Weights of a small transformer language model: 13 layers, value embeddings.
Each number is 128 + 24 x the weight over its row's rms, rounded and kept within 0 to 255. Layers, rows and columns count from 0. Numbers have three digits each. The size before them is the row's rms in percent of the matrix's.

# layer 5 attention key, 64x64, rms 0.238, rows 24-63, columns 0-63
104:135112135155098169148129119118145140105106145127129148145142144136085102145130121103174122096122111137161144158123129123134123154129096155077144148090072156110085126147090132098184128138115099
093:110131121094113095115115126128105162095154109119125102097080131156111096105124176136139134128105178119159128114113148136091082133109155087120147129123141172141131139087108155108111158131126081
097:110092154122140136168142098148151107123102125095131155159127127196144119133123134131152130103087174151179111109159100107085110129133115133126105140094130136091138112143165117135173118102123113
114:135131114093166135099124109124146152157124125068145075086126098094150153099142086122089119131153136115105103103125092150107104115133171120126106100147121096124131110131152109131092156126157116
099:159127143111133122113114160199132120135132145133091117091106154146144129131149092129085104102115100149145155095117109113097118110086126153100141144129124128095153119129165084135157079104114151
121:094142166138118124109107139104126137068147104081101134138142128135101128135127118125166151084100117117159110150136154156080126096142143115136126116126163157085162172134100112135124123115170096
103:138100148115125145108136176123107142090107119121147116095123138121150155131135152127070147138144162188152159107149156148106132160117121117182123095114157076117115126117128114095154129104096118
099:088141118110084109113143124103167114136121161099143157143121127072052136124117181138170115113120157116093160134112133136122110111137111124112142126157116109104108137160118125093110123166139111
096:119156166117114197114095132138139128158144107150088134103117139123126090137136110139100167135118157119076125112096133079119136145097122146161101141128139159177132152140112149120107101104138098
085:145146160123113176179128112159076141162154123140106158150136147111103107144140145140161150141140155156132107106109139099102136105138130103186119116133146178121130151151116108125096081150125122
064:143084171116097087174130101151094107109173112087129124087109120102088148147129123102144128138150101145129140126158156143117125136142147143153133110101137123072145134139115095137163119091122149
110:125118120152139172112114148093149136172119147152127149137090153158169123154114125156117139121119124121086136142105107112139138118138117139099119164185103089178135089116113162108089148126119084
088:157103150110108150173159117136108086152145098135103109099135091091108140134120125129158147162164124109141126130113124119155115176105166136141153125098107154063142120133134115126182138107106139
069:129161148163129102102117145122168160123112155140162141162109177154151125153126120149108087114089124134095144134128129130103158112157099110116103142164124099186148120114092141134076127123123106
114:125120140106099099144174108131076087099163122143116092096149103121120128118114136117153136140146134136183124106125146124152131152093149098143135130074139155094099140142168120143175128165136142
090:143119126105098118138165082112109095126110105145107120085129102142135129151120138140132140136175122113142145143127100142203136155129179118109173123088116117117094120148149109123189121138130123
093:143085135099148124210100150122125135106156143134127129102142192138127137122086130111132124106107148115113080140153091134132154164146140121126107103160128115128148160100145137153147170127121144
104:093136137139141146164092125132122149134113149093105102121130123138132095114092132136109096088136138125171131139164128115106097115105139130127161109098142165133118194082101072144128137152170127
080:162180121102115107195125098139108128151137124146178182133107144140092144138118126130121126163107116152131168115116108125164123165129112131132095166116159133117117089115134116112130137106080121
088:147094166114118106125115105122162143125099095153151135166129124104099164158071108132173108113096153125106136132120117151146124136118132124153091136158104074147156152166133149148139096127097146
099:172156134158127150184158133153105098158140140147091125096125168111134173171152112123118119182104122122130116131099114092138150115136100123149072153134138153138127120095121142119151106129140151
090:107116160082144103112121146153087157103163130124141120096123180131129091138105117070104166107144137138166104082094150125121151128107121100153118131118100103134099147139126116104104142126156102
094:108162164131155078106157141146125129087153149167141083119147127139116118125140110102116136137137134159147172115132152126127119126140157052126148146125155181127095137105125114108158115145110096
085:105129150138124116101122157168098125112200116134118136089121114127111094107078121136145137134142155115113096082131166094089168115119134134164122130129153136111128152141097128111084159116105103
124:126083107159114130157152147122159128151082134106103170128127144127171138143125145091145102106125121131163143192132105122150167105130109148104146122125092070140116098147130144103149129155116149
114:161173078092150173099126115105121150159075121129139115134140130148143160126130121133102116109112132136144172170138113096160117149124116120094118168157114115138113097073109131117164146144142127
129:109150154120169080124122119110132114061183136169108116121136142133106085134136116137143168134146136126158126117126141166078114124132142131118140126098167176124111162152158138108136147149138104
101:144176084106160130104120116144150138091114131125129165128136137167079104123123132136109095103151109099144149170128117140125108155126136128089152169136108161124122081134102126117123152089141074
102:117140136115111126140111171164093127128192120131124124119163148092088138086133147119138100140108132118154154106104156110126080121132117145156136138165159190111136148099127104151135112161146098
135:098084160102152118152129132155136114116174140146084100123091128097097082126158128144152161157137144145139116089115131136110123144151146128136162093125168177131108164169139142127102105141126121
108:121114101168101159103116122101142105119136154140122101140103120130158117072139145128114148147103101116161109125133138102113150107158131139176106113123147167094195148141158116110172124153095139
109:144087158120169105180154116130140103150158129145113076138154115123092121141126144129126130174121131139122126097126119122154089114099114135180067133136161154135098137121160127148132080124133133
103:145157086124174160138152146089155117180096176168137092121133111152135163118102151128115143153138095118130106141143119121159131131105096133134154152089072149129102113126122121130148139146142152
091:105137161128136107108099120127113125128187121116131117168109103099153109132134099119123130113161169090096127104115110181121134123134150127100101119135165107095153127111067117143080152090139116
085:137105135097118131127141149153152121119165146120101089118123153077077125132131130125164110153157108097134128118122074169122082152147094159141119122129148150113132131148083148069134115136100131
104:143136119168141071145129095100131093116103148154122116142174110169134123115093147110117138148113151127138115149142156133136151080085098155128100137102145148126127123119176086133161123159160102
101:173115156145083098132128136136097165076180099133140103138164130133135097130127160134160175113141113129137106079141127138118113124133146170125122125104108177142117127119122138125154147150087098
130:138091097155137114154137139136116108131065127152152181116147147150151153156108141130126104114145121140134149195153119113154152114111127143101150171105090091152117106117159141130127129097094142
086:118157110096110140116125169161132154142126124118073123069108119123157151108152112095092115111159112128114129160101109119123169136120109085124174124095160118149153146140140103125099107162141101
129:103106181135146107151105082129137101105176121128112113124125129106105070113136132148132171156108142127137111068125138164108118103122138141159099112133159172112120163150165133131123125149140105
# layer 5 attention query, 64x64, rms 0.242, rows 25-63, columns 0-63
098:127086112139110155106133111129094143124123124109122115075137108122155125111107160134133126119136129089188169145137118084112078133140112129122120117166137138122155114114093154067124138089099091
121:117160133113133122149105069127145120133110161134117123139156121130123114125138143093118133123082121155173129097130138126115109123109097094171092125137116179110109096113165124159171071163149123
110:165114118129159161127122132071182161153141111101142103148116132114137157093151088132145154117145105085132102141125093128135104146180149146089108126144100102133139130120105141134117175140152108
100:115142116117173109105119129119171128063124134159103108152096165109164137102140120110103140135093146146148142106160131158111099140124141152148124124103116122097129157091179153129137134138108183
119:117163136135117123079112124098123123066138110092112080148160134135125135108149125141108126100121140166151120127136148154080123112150121098120109120119174175104145162178121099117139148147138097
103:128115137092114137096187179153138157122093122149145144095133120139175149137084117121137142100116151172141161147120139107146128149140118125165131109132155109136151121091121111132190139116122168
090:136149134155118112128172090083132119132128111081154138133114073121069133134138199163150161120099111065099116144138113147107150139157125128114117127132132126126144142128111157119134135125150128
089:095132149124098129135152144129100139109177123131135145130123114150128131099138132164111140119128130120122087145114166087105151098135119135167091154132133165182108180170084126099096115100154115
111:155146148122094109164125131140099111153144108148125159123141112111137165123113134081158197177103148149137084122122131106158106139166128114137133119165138127091159093149126148158145113122130162
111:152121174121102130144107111129102099113164107139081138114131153079102118147128138115189145141131153151137101108123125127155095150167128117165115116104130152089125141119122118134157088169124177
130:135149113155139159143116148139146144176082128133169134133104130124185145127135121116073108129133112095088138122147097131141128101122134144080122114182116069165130109113118123136093130113122107
149:131126132087122098130126104124093110091160127126118106108143132115089111141095137139170096115152127149163138141094149129161120177113136069153128146112123181086107128115134101133161102155150141
079:137138174145125166175138121141144128158136099164088148132130128095118108152164142112149125177101139123095100100155122120126120108173120161144083087124124097130139159114123141136089106167129140
091:109147142157136125133110097150125126109165169150088128145174121119117131128097132121134116155113140128108124078137108127129114111136123132152110106113167137143118148154134182107144052181157162
146:139150148101104125143140100117072078117153101152102118100136117124112094134116131138159123130152135133165128131106157106164130168109165078149141134106117162075105138130151108162165117139147142
084:167060150136135124152086174122144145103090140141088102086158152122124129136107141114125157136141158117154106128160111138112114159130130126090118139156115096131161156155145097135153127147088123
094:114148125145120122131074089158124154125151148131076129114146154127105108120159090115119124105125128165164090089115123111112126156142128134148139136147136144147165168160137077119115177162142158
077:128117176142106152178115108129130124150114109151191164126148093092108103146091120116153125139137106131147121115130107114146111145064123119143151138096116155142071120119124088131099120155124117
085:150131113108108145092136132124180099144070121103135158143139108150114114166118151107165135138124160106109148175179092112127132110082143152117156127118125087146139146156149142119149148167130131
096:132100162135113108185140154138098131119149132096098118153166139085071127141135130120142099128118152149129101132088143127110078104076123107130118162122128149140110146140143131136136070159145122
093:140142151099130165128105142123101142098123112139125097091154158115144135162092141138152124113151144113107153100178119112123151169162145132179094105128139116145114127133104139100146078158182109
095:111186171114124151095126094138122114104144141162148090138141105105130115130081122104150090159121167146096114086144125133160123161135130095146092103118126138118098130093109134135135097166156140
087:119101129116112119075116131123105163094166110133166108092152124147129136130100130163135121088142152110142128084171111137100140110141141112177101134133131132138132093139095134125132128094132053
092:145069104157131122136141156140160151141132105124120180121135150120136121135156152120168135116129118102123139158135135176148152118167109172090118122120129078138126171134142163090161150160115107
107:155152102110142156131133137133146147132049112122129066130124139138174142142127126158088123122109136097114169141130124121146152146119144136112109118149131095152153085096091173127150132126162108
076:113101111076154099144150124123127112088107145107131143109156140132096144154123153135105121140142167132169173158120148173081116127130136091114112141111191159130123143141137161092138124118136098
102:123152092112121126119101130105158152116066138078151128124116147118087099125128128164087100126143121074129156168121117144117148132129146139095150136160111126145153109117129137128096133087116069
101:118136138120145142144113119126132116122178128146093088107142155083087115088153165158144109134143121094131172136117131099138143130142119175174122125132146176078155143099134120132139090149124103
106:107092124107115134166147100145091106127127118129093151111115131112061106127172120133171126168138121155163115102156124122118126134131140110137151112105152181115082120162149146109116087113150146
112:106147148137135159092107117131133145094156122127117085150130113105132163064147137114146167132121124144162156085135147133128100145157137122166122097153179152080169154139126118123163132138108131
096:111110145114127128183121096173129111131163121166080110126163137123102110151110148136132105160098161155133103100123109097146108130132144117154075126095154144108120126131130148135126074143150173
098:131166118144142170166124129136123136120134180163131127135139137133115186116085138113120132123178061109105105090144120109131112166140111156126132143105129138139103107131096158131109104163152162
091:122155114119146122066109124101111112124141125114120097147131085107150096098112076109116120110152144127147122128097111170138066122114138099075157123143153134123113154106124122156117155164158111
107:142073119133111163179149126128160134131152143127105103111114115083094117110115132159178145158133125083133138144112089151150094156124119155096161112134125162106146140141136142130166125173118140
090:124169147139167084111084111134149127120146156144105128155179149127119144155090141117132132130090171147132117135124136166131150122172106135129072148135172125113144159104129124112140129176154149
093:129102171120106149094131170148123144127149124108152122130180144137090143143144143099150131109164136153164123152141121118120097143110113163145119174131117170116135097115098110099181169123088120
097:152083110161152107139112157148133131160130136150160189125119167151154133171136110126104080110143111133114141164136101135119129104150103134110136170129117092168114127100152138116114138081096116
090:124145109122086124129095138107108146146137126140101149125109097178177116114173135158087180122147086123108131127175128152124189122116142139150154131110153135126106145119131115105096135126109089
097:096110172096138100162114066159124112112141117115108144134146139104082120124137141114168138159087157159164126099104141141132115121112123095135108126117129172089103137139167129132134104154167139
# layer 5 attention value, 64x64, rms 0.234, rows 0-63, columns 0-63
094:119118090138105115122156102145132141115136140151121140131174099117138148066109120131112165120148143117123099082119112139124143118126125155130123093095088149131075159157123140124112092101198130
085:110102112128096129167123123173127134138096104060166129145156157098136123111099123117166103128135113117147134128133116125116130142098123135146107113163111076106152078087129117131156120092101164
081:120116117111149086166139139085132150114165144175133133088108157161182121114116111132101168136113063141160148138123124115150150124119129077081127132146135151139135140143139115152122157135133109
085:112090112124149177114121151098127102144129099162102138156116126153119119107164094100142099121130125092118185159145127126152111115106153087116113137143162092101141126158089124129137149086143089
085:158120188153137181092091148085124115115162137180100119100095103131097119140122138132142152122145133111101119148137132149120104123130148144116180138126096163145113091130164137112116139112129094
090:096104137135092158112103130161094114133147124094115120122098128084143084127157104118149099051154115128164126137150139130099105097143121156158155120149117105119148165126100120150121107136094127
084:114145069089116109147136131127127136143097134080134129160159139143148134086141142070131087091139093168136150120101151113118155142133127123131104140148144101108178123084116123130138111116121168
076:105148148148103142158084107161137159157115107098122113162170115095117146120133128159092153159142154134138124128126111089124122130121135164125118117135095096129086095170132083161131159153110164
116:090137099141171137174130108122132134116107117122127146128124132130125172104158094148085158160133031146111134092135126153129148134124147146114120101091113147119168118132138149140136118102143119
075:099122065130106097117135132159147142149072109094150140143172131061137156117128158117120100108118158108127143132131138120128138085127098155124113133135107066111108130133146135143131117163121149
077:120147161140131129146140122112112116086148154169118127117109117184127100155149134141099137151116140155140134115138155121121121161134119080135116147104185189156094181150122125113119089112106114
093:133196111097109089144128139142144125136125145095138126114130132144111119144169125140137093181105103198106154082130112143092137134142139154139124125144093122113128128123135130153121108166172161
075:101096134135092119117102113124128124167125144068101113144125131098105139092129127118097114093130169131111100117145142114119124107114114162132149132131112096114145160182108073135122163171099164
112:133139110104129072157164165141090120121167145105102122094144153176134103108155127093122106133127136117135148106121120119108112170127143108168142127150141183129130096097132114152129123097182126
091:141152122159097092184133078129143103116149097139148134144108170099122124140122132117151140125101101168125169097129136104096134139139099086116128143135145101120151166149089142113126104181108111
106:116121136131113078160143136153096119111199147146118122090153154140161089091117138135115103148130145140141124139100136129091105163116136086162149161149129164118150135118085097150125132117161129
192:131120091137149167084105115089180146139085149130134115139093094108113172116144121161126149148128136126102102114166102164129148107148120160095111092122139095139142121124146160088118147154110137
088:099101090102160100125139109107132118113120116077094136127106107150112138117154101091076140133121157102148148145134158130135137147129144080102156108144169157131151173146132125117100154077126115
086:118094147122105117137137118193149119115081104120121148152125148130121142099116133080100075133137102085143154169123153146147139163116130137115139097125171119119135173085127113112150127107144159
087:115098117146112158133122128178130121151128133117117133153139119148102104133174098112163063105143183105098133142137097104121152115138165102163065159125154117115145125116108096118139140141121133
092:151089077123173124118144109131152148109163098161159160103098102136146137140119102123130156093120099105150153162131109135135146108146140126088108116116083143129088094135141142146119184132133102
074:144160086107131128110123155095147165132118119183125109126139111122150183104111130101117156103154117138160128148110148101159149100130072165119137153101089129129107134148122080152127124126153100
071:119083103114143143112128140093162135157101117078118117139108122073112132103105109101145111129149115088092098113138104144124120118115137172097135137131103060098159102124128125143130110138108170
083:103070118098131134133138125125117133151126145126114136144138125142144140090128114124106101090167066128126140110116122176104105117104161121127145117136197119116192158159137109125128113123088144
100:115119174173145142117089149110135163140162129142150134134164139123184119140116149149120135112175102119143089153118115118149093129145121167125127141091112149148077108103154108114159148160154146
071:130158098121140149097109139097154156184111116084127120148140123081132173098103117125139113127150127095095099127131145114149118129134126155108152146136099052100168116112136121151150124136125156
225:113123094142140170092104116097185154141080146133135122134087101100108165096139111157128153149133140112096104125168091157127142109143119156073123091120138094136149131126140142104122143143121130
103:119080120110164150142141110163112132123127139141116105115100072108122140110128111151120183115162137131118098115122122149122118147124110146160114110103192166128154152139128166122130061104108128
088:176150112123142129105150163124130140121116142126126127128152166149167137134122141103110147060135097148124097086122122151131149132134152138124128143106152107124136094127105135117121136174049176
073:161161141155171160091109132095111136117109114160102117118114114150132108180155144142073154152134143094124123148113141138132098122169131108113110141104160156144124166151148151150118093108111092
095:110176146138134089150130154104138114118073128101125119106131160144107148123121133143154055160095176129135138126145141126151099125142135098139135166131086109122110139115122129146123115143186094
092:146182155106140116145155148115121137108122125115148133150109151156200134117138131122108161124127061121176164120132112158161153150117137080129135138107134130137108148102131167122132168119155115
083:149144109127157149098129142089134114076112118192102138104121185125132153162127108111161127134103159112122102167122140176137133134140103132152151122100109149135100155137136147103135154156098097
079:139102095151154160118120137131137132125129076179135139123087125121134167135118115113138191166103150142147097139129106106113121156173119157144142137087102131115134143161102153106154147101089145
084:172191117114154136084094110085144136137101139186141138115110129133141142125150119114100106091123153123132126135124156109142098138159122139165133154135116163128159072138084106154129127123141139
351:109110113122128159100110138129165141164097134063141128145095115101126146097153103128123100129139116101109129118154098158108115115148131150093131083166130059125172124116111121125104133110093134
075:111106188117124103162170119128114157126129119086163124133141121169107155086114170078113124109166121094135160134158171137098131156144131112114137129111137117119131167102143143125091134096121129
073:118158136125114114162135132137130115112098137167083130136132162136079110132149146132081149170146139084179128140127124099119156148107114143145172108111177148161092134147118127122095103110156105
069:120136119114088121125128119149142088154103135070121122167115156098162154089137105114160103094113141115143122125147124151136146094120131165138112123162143082091130189140146100118111120148128167
087:138133132147132117079132089114141154108101128103139084138135153140146117107120160114122084087137138146141115168129122187170153127110119096140107109117155137149062078108104110119127112129136124
073:131148106138123123164152133145106135175117117115157150130136108121111078140127166136102118136140144127113132079048171135114082164096113105090119083137136098128135158128107134142123116111124126
074:122181094116149145108109103128119107132087130110150140171124124120142150121131099106118081069130128117132129130154135121146146113126105158187128144152129119106170140130140084136129116147093189
083:146151134084143078153128136162112110115141116110129153155132158135129100117168173119076125132130160120131144094116133115135063144116142128121102127120145079130155116153123090124097170146094122
067:121114152119142135100165124078093141138131159153133118113103111191153109107142125089096130129161127122102141118115165135165096110137151086124144145129107099170106118121134137128084160139175116
078:110092153112094116144134134163119106127141141071163120141143143129124112149103143104140049125152102121113161104141102137123140121093128132156109109141146113109135159107167109142145087129070127
078:138135097140131168104114135080137125122144141188088138088097112143136125126139099164142148144151136150133105177135122115136168113158145121076131118113094157155111103132150177102139129126118098
090:132125138160129142156127133142119117114149111163100143103131121142122122152129108118156200173122102130124098115158114083108115145143138087127136149097137207144135108183137152129128142117153144
082:163136146127100128146104160111148122090166138111142133147106152109116059120135106197136151126134089139148155156162093096118163111097118126106131131122125125140092144094101121141141092128120111
071:097150092133118132100132124135136096102137118101093106122116150091130146113142143167146113114118124103140106139158115107122184103151112196175117099104164128127128165105168131110150121163126154
080:104096098102109112160145135136130096164128151118088134142155112156179134085138148097118126150138087096123116119135165084137166114110131131104123128121153089124145135132178099148094145112090132
079:139110111162118149129143122105108154161153111127189095117159082093136113110120133133150157099142104132103157104134139165119140153173121085141130112126172157130144109099131139161129089104138093
070:163173148155137126109104122101115155138130063132172134142121109158104134110127099116122118083137116150127140128139111102092096176169123149144143125126106172121146091125078144129146101139130105
087:122116090126128154166122131148122099182122130169108130114140093146103128112104081081137150173150126095096175100129129085147158137153130128136155121123122118120150102137167135136107148091100127
081:122108172164126108200130100088115144134096137136102108103182093168142125109110117122137141141111150157128106135094127150129156138104141139094111128163087163139139099109117116119103119138158126
092:100098109094142094160144127158144143144127153098134100099104119127137090104141127133113065081141102100136138125116154156117160126120130104108119132164156139109122172076112147154123088098134139
083:104133168178120114140091137124129100123139122117100147117087164102121107125090127055160090162141166105095108143124140143137104150110128098148104148139140119137137161132131109144110075135137129
083:138144182119116075168123129116130146147125105156138141163112138147137135101148148138097074096137140114150160135168131147112096149092147138099099132131116126114138063149140131131117094144093154
066:132097136102124134113118120085113150089104116105161109102075137151149103116130128166100119090110076164141102181161141102137126126164142115103097098147153135121131143092123097120131143126145105
079:133083129122097130110154128107124116171099137084146105161110114100166126118093095109141074121097133156113112125102128144162109097092122156127102116158103084098139129141141102142122122142128177
082:158194133168132137142103138117152142134115145208090159120106123116121125119129139139097149134151148084142148127119162077121126127143133123126182153118123141159130120147112135140138104155159103
100:148128098095104135139087140119108133095109119142160129113159149158157136139147074160135090110144082113137168155119118157124142143137113128106118127127127120115120176084120137132147096188124085
074:142147175143155124120153142146148145081185111148133128099138126132090120169123160136121168150129094139139135102148104139103132139130124160156144132105108187130093095142098169109143110118101107
067:118136084144109134132079133124131130129128092138130152116093126081094145143151159191158172107107175094157104164162122163119145117141112132152108134120131169128139100130133147102150106137131121
077:125070140097130112142133133158130138112145118141163156105124133149090138151078084105178083121146123135130146136158098147118131142115129086102118125116090109109118103143150146092137133099074125
# layer 5 attention output (transposed), 64x64, rms 0.223, rows 0-63, columns 0-63
098:077146129147137160143132146103175105136174084151158123137141136130146083154167117148151108121093141126118138115144153132174118149112168132110110178131147125114155112153130120124124129097087091
124:121135097116140135128182127120143148179137146153087194114112135117145106157134136125107134134136117131140160132110127134146086108126169149136147097132109129189092137140106171125100096134160160
101:103066091155116151090087128140112131120106169086123109175102135132123167150128146123184131116133144128125100126116104119124144164133138140148153111114127101083127092144144149127170125145114149
105:128077163112122080146096116139086162098153147156114136114114102145145119170096146129091124141156113136128104128132162098120112169134132112150146126127101161171085122101137132131114099159112165
103:129139154102138106128146111142123148104095125118140075111162110157129137125145159119125129126096124162133142131138115110087123138109086089151103166088126140063137176102114092157110147164130109
116:164130159120160102143100106185108133138138135125105148142144111112134157108141167097108144144150150129094197117094122074135130125137125090156145139136121152164144146131095121088129106097120131
097:111092117178121115155135143132124139150122138123118172142091158098133127131104111148122149132125100088126147143137120104145118097101141150162151105150140113217094109144143160132144155128108169
102:159164095084119160121169101118150124130153124145129147078125096096148098126114142132184110123110147146108139111143124192142120117142116129125127111126189136157137116105117150084134110109107129
072:124158117122119134110139120114142133107173135142152104127136135098156093149102125147153077096100149129136125155113138149188124168122116090123106106154105064123119088163130086128131147159123142
077:114133128130136146117135151134113129127181117137113130142098147121138088135097085146121119148152140120144125126114131156169155147140154103086150087123135131209180137114118164124121112070125139
112:136137113124125129104089126153113092131127133092162102158150122129075168096132114117135125111131115121093076110095132114096135097112138168136137129139109138059134101136137066145143154134113117
107:170118119169175143134162112090157101148094099157134142160105100098116140108113142116100108104115176098136123133110151140146122110109104136120112120128158102132128123095150102154161149066138126
113:167149104139113162136129139163124136101122105159145146094149097125151157116105130096168152152139134139122194106138115138115156140150087132143095139109169167172128099120125163119164124104117111
073:147105122156121147149107115111159119156074102159149163148122102123139163145154163132111135121111120126109133125152096077080094109119110192158121162123141114082106123155113117143114136123116111
105:132133099152154142107104113147127162103115169111111105125120132159087155129143117091096154115133160106141103146090140171152150083166165146116117092125115133134125105103187138115174133126129128
065:139113117127146151154113098120142119145066113158135137160108101134116159136159155112134173119113111114117155115143093090084098103120131200160114144130141130075086104136118130139132121121139119
071:105143143121122111114146154136100132097173134109116100110143163124123109108116091145141099129132135136153100124111173178185169152128138060082139102115103129168164132113139127127134131112130134
094:154101144135092138120090142183128148098143129152163122135146123128140138127156125147141097132137080126108078103111099119119137155138096133149065147102098100137113071166123105134160134128127128
104:159133145128159141141139142141163143140157125100121173106139135098131114154114076155119122145129111128121122122156107129152104112145128148155068136148078104145080092125099156143068104112142129
101:132120163085138119160119075096079113113117108134112152111139094118117143116101130139069123168160107129138128078137169117136107115119131131123170117159132132186105119136111153135104122099122133
095:107126180132123108130128140132149132119144137120086085129157133126118117161152148145130101160148146126148082120152145135170153167105151080116141119118120069136181131126146161117147075119121113
094:139128127183125124135111149129135117124165113108122096149134147148121095144084118144160143136093125116103144134205096147120153172140170120133143108107170123146178138124154132118150135139084135
106:149140138137095116121152138148133150127155089155128143089139125137182143167123131130122136145126133152166185155162134138163149162138103072121127113101126135187115137092152172142126142132142132
094:104102112131110119132119142150107094121119154138113156105105124093139132120127124122121174140133142144114151107101117066150139155126096113191136159134087128160048098125129144133124128119141164
106:127134105071088136117164135116103108098145152072113118114116144111130116105122135156172149107102133152121161144165157126117138100104102123126155124153132138086169155138088158110109140148086124
112:160122137134091107134152130125141142119147118129118125098107139132185102164109122128131143142117123157159195172182114153142137138147096107123120123102157147187133133109149176109129147149128151
076:125141132126124124109154144134091123094182123100120103116143147121128111130118100133132086140138127151145112115111167178189155163149141052101129095108106125169163127114138134118116136117123148
095:120186152137118112118127142143160083120130130139150141132164159125166132126156115122138101138095116130111147111136109094146126139152161102116143146152108103087109108173139074116066140155156107
101:087111141137089103133112132118133108157134135114112138091130144104105168114098120154163182160133158120138143159131120106107151102107111113130158149124125119152116146113184180130184141137158105
102:154118173108096094097082117145114120107167116104152079119141129118132143084116108149115094117133141134136079133147101131114149134131102100115168128131113142099156134103121077108133179134097128
089:143101121116151170137105096094132138135125104167121134164096111152147121166100120113080166110153114130106132128140111118076111128153094186114098081155139162118138146125135116160127146108140135
114:104053112136109099141090146098148132135163134133105122130116190118132120153118128140152126101116154129093107179092128084114106109124138159130121119151112107078111107158131153114129135141132154
099:124133134110103168103114136145133155167123124138068140133115121106101126099093133167108135112174164163118126115130119078134097126124105177151101165135147119160112115140098172112164128126122107
103:123159148137116122153143159121168166132142140133075140119175127086095121138103158128142132103173121092174133095090127126145110114088154132144102127148146121179104122116115153148127116102131095
099:142092171138097162132163146148128128112153127109072107126124132106142137100104141157176133165131116135103101107139113129151103136111114160122123101107117114170132177111172152122111125165081123
077:102131119137110112132148155134100127109164125085122105124129165125132099107116104131162097136152117127140116104100148178181145157126148061109166101113105134164172104125126111119142135095115151
103:119115061116113116139125182158162126143159183143138123090122125118127130133175097143145131121070136150140101136092115126113151125108125094140119126129126115129151084160136104145171098111119123
100:156088133127154150105143136125133131159154122109131155083127155150128134149129097172132098113100139160100081104128112139147125144154149101099074182136093105127109097126113130127112098134084144
096:133152167120133094119131134147092149069163140115159140114143105139154125122141133116119129118131122178151121124130161140174133139150130074098165132093135144108177122112136076112161147101117106
099:110131097105143148115122114134092127134127101153090162100125090132116146134126118127133142164119123149137123104166118078077117119142116142113151166091121115140171112181175141110110142180099119
110:093165122132124132148091117078174110154119115108133096123119182122130101127116098109145084133132117100106149175163109142109135092131176119136146119156124189131094113129133136138123121150145141
106:159155197109090122130139131160099128101162142140110134092155107123160148100144147116135164176114134179120101123154144128178101125141119109091142124110120121110142157099134101113145150122110124
101:110156159171112140115103135108119136129160142116146117102093160132130146114099096131176128115140121151102131124115121154134205100174128110122152117172156147104110136129143174151161121122157150
110:115071096127112123115105141123156126153156129116107076123132151123099130125134116165182127105116106130104116122146118111062167154103090142153124120129135138097166104163123114140129112155083134
100:124192149116154122140107087130111117131121133152138166142113095128129157106135118111071161132082158166141134159128145150145116115146132122105145121129128129067126148123127113132135160109192154
113:116082099137118123123137114122140152141110107116124091146130165119111126164119146136166134122144087085097140119096126117083109134072104153183122156128124109172135089111082103122116139150139114
073:157107120117148133139152105101157147150103109127156144127149148133158114157129152132111121128129153102114122121077105161124140106141118175124067106171101086101069157108086126152104131129126117
095:105098107105139133123158083156104118135129087118139124141133111170115151109114163101139111144120147112117135109105161182134140156128166111119145171128134126162147115159150172125107163086157169
111:179144164111126108118117114137115196088104130141154148117138118120162159140151128110127159159105151166126137129129125134148100146152101081103109161135098118139163117114090078124116136111130096
123:189145173125115114109147140164099154110129140126164121106107130146127158127151104124120128102093133177115084117115120155139140146119109092136142160122101149063152111092123081148140116131137122
099:115086098093119085139115163128164133119096142110105130132123121134154136132170150105114105158100159102138139162128123115055123090106142127133116116126069140134126137145170115126097134124112163
095:101095094120109152199155132127181121122134155126094143098133130090131112140131163130168127179132118092151145112127130121129114095104166142152107103133142118175112163131163142123121136135116145
100:155138165143112098130132132129139149135139147100133157132132163121156152179154157128105115106126099134111094140091123157116098101112131145138090105138132131061103123102096066166125105108149130
090:153095073144129169108160097112162123138091133141149142115111110154111127158163120129122101132124097113124119126177117097094084112128083145145111133087142152105079151114149125128123136159119104
103:118137122157122145121108141128131087121113159084168086160109137161152149144177094146133139135095133135106121170128122121127127136121156088104158103116117125138162072149172074114116118114129126
101:135163101086147151113118099112116157145163137097135121130138157134099106120099114193128143099122124147097147133124137158142141095149107161126141052120123131108101130145147132123123191129125147
096:110121084154124151141158122158124118113163173116147155093113123145111104109128092090153164134108095143106093120068120130123152083128135121121183133136152116140147159107154158145120151125152122
110:102128097155115124129135128133193162114110131102145095125148127140153154117163125125195146155113117098133182116132103143076133138110102106178160124111115107140152094150134124127146142148122128
103:110180148114116116145107095135131144084137129126145137135163096140122125103117139091106138117147104139168158149172142127125123140128146115123194106088142166072153155116138095122137157140136097
104:120071133105136151116171149126108113155162112097107112129130171122109099135120117161164092134118125134090092104117125141164117148109120143136084139144101132166132139093124143121066103128091141
107:115108112141131159088146138135146120125110120103109144161081091123134105098109138108126142145099162145109149107172152111151088100098140102157148144136135159129131082145143127109147154084134187
100:124126097123147158157126117110122088158107120173105156136110124112095158134114142136091131133132187110139105130092114113140122135134145150103074146145150086176101163131119181145113099119143128
091:147126113147147096121159116109126173133111121128119103117149150146179105126150130082136133147145084139084152126082125122115119105135148116127134121133109098229123136113104119122108149105124127
108:083186091156133116156109119128129101165133140146122142170126124121113114147125144113082170115153116109121148136078144124102120103112153164151136109143171108109105110138104151135159144115179121
# layer 5 MLP up, 256x64, rms 0.26, rows 0-3, columns 0-63
096:126137127162096120101126148157148138104143128099162143111115150161145147125135140152134108084141118098105104104183134129160121154132117164152127103151144109161155104118097093109108068128101173
108:113088118156166158150144118135128139138152147121160118147123101115150153118146151069130102127108171153145136154116139117163104107125069132126098132149136117128134124063109108122130115114066145
098:108072120134146155087118140115137175080130157149142129155112140110135142151121132167114141137148128132069132150121148155136150110147096096124092116112139104127203140119167140123132121115131152
097:108129103098093133161115135137137168121131164064143162143176105146114128070130120106108138157135122099124113108145131104118145113136119127125151121135107148176147099154094101149099162093105122
# layer 5 MLP down (transposed), 256x64, rms 0.266, rows 0-2, columns 0-63
101:131132132112125099133121182131139122142080133143109144134130086127137103129101095124101119123109088141118140141098148100119105131160131168098143162099131106133136170144167177178161177147125124
107:187164126104166140123117126140092107134137117129079135137091123161116087165107111159106146149111131071136133171116109122138133146110118134111127104148148130090161125140160167175141112137137127
095:133122111123101138152123125124106148135095117136121114090171152128092173155131114178143145118139120147118080175123123117134123165115172162113178119120111141084121162128146148105123077137157129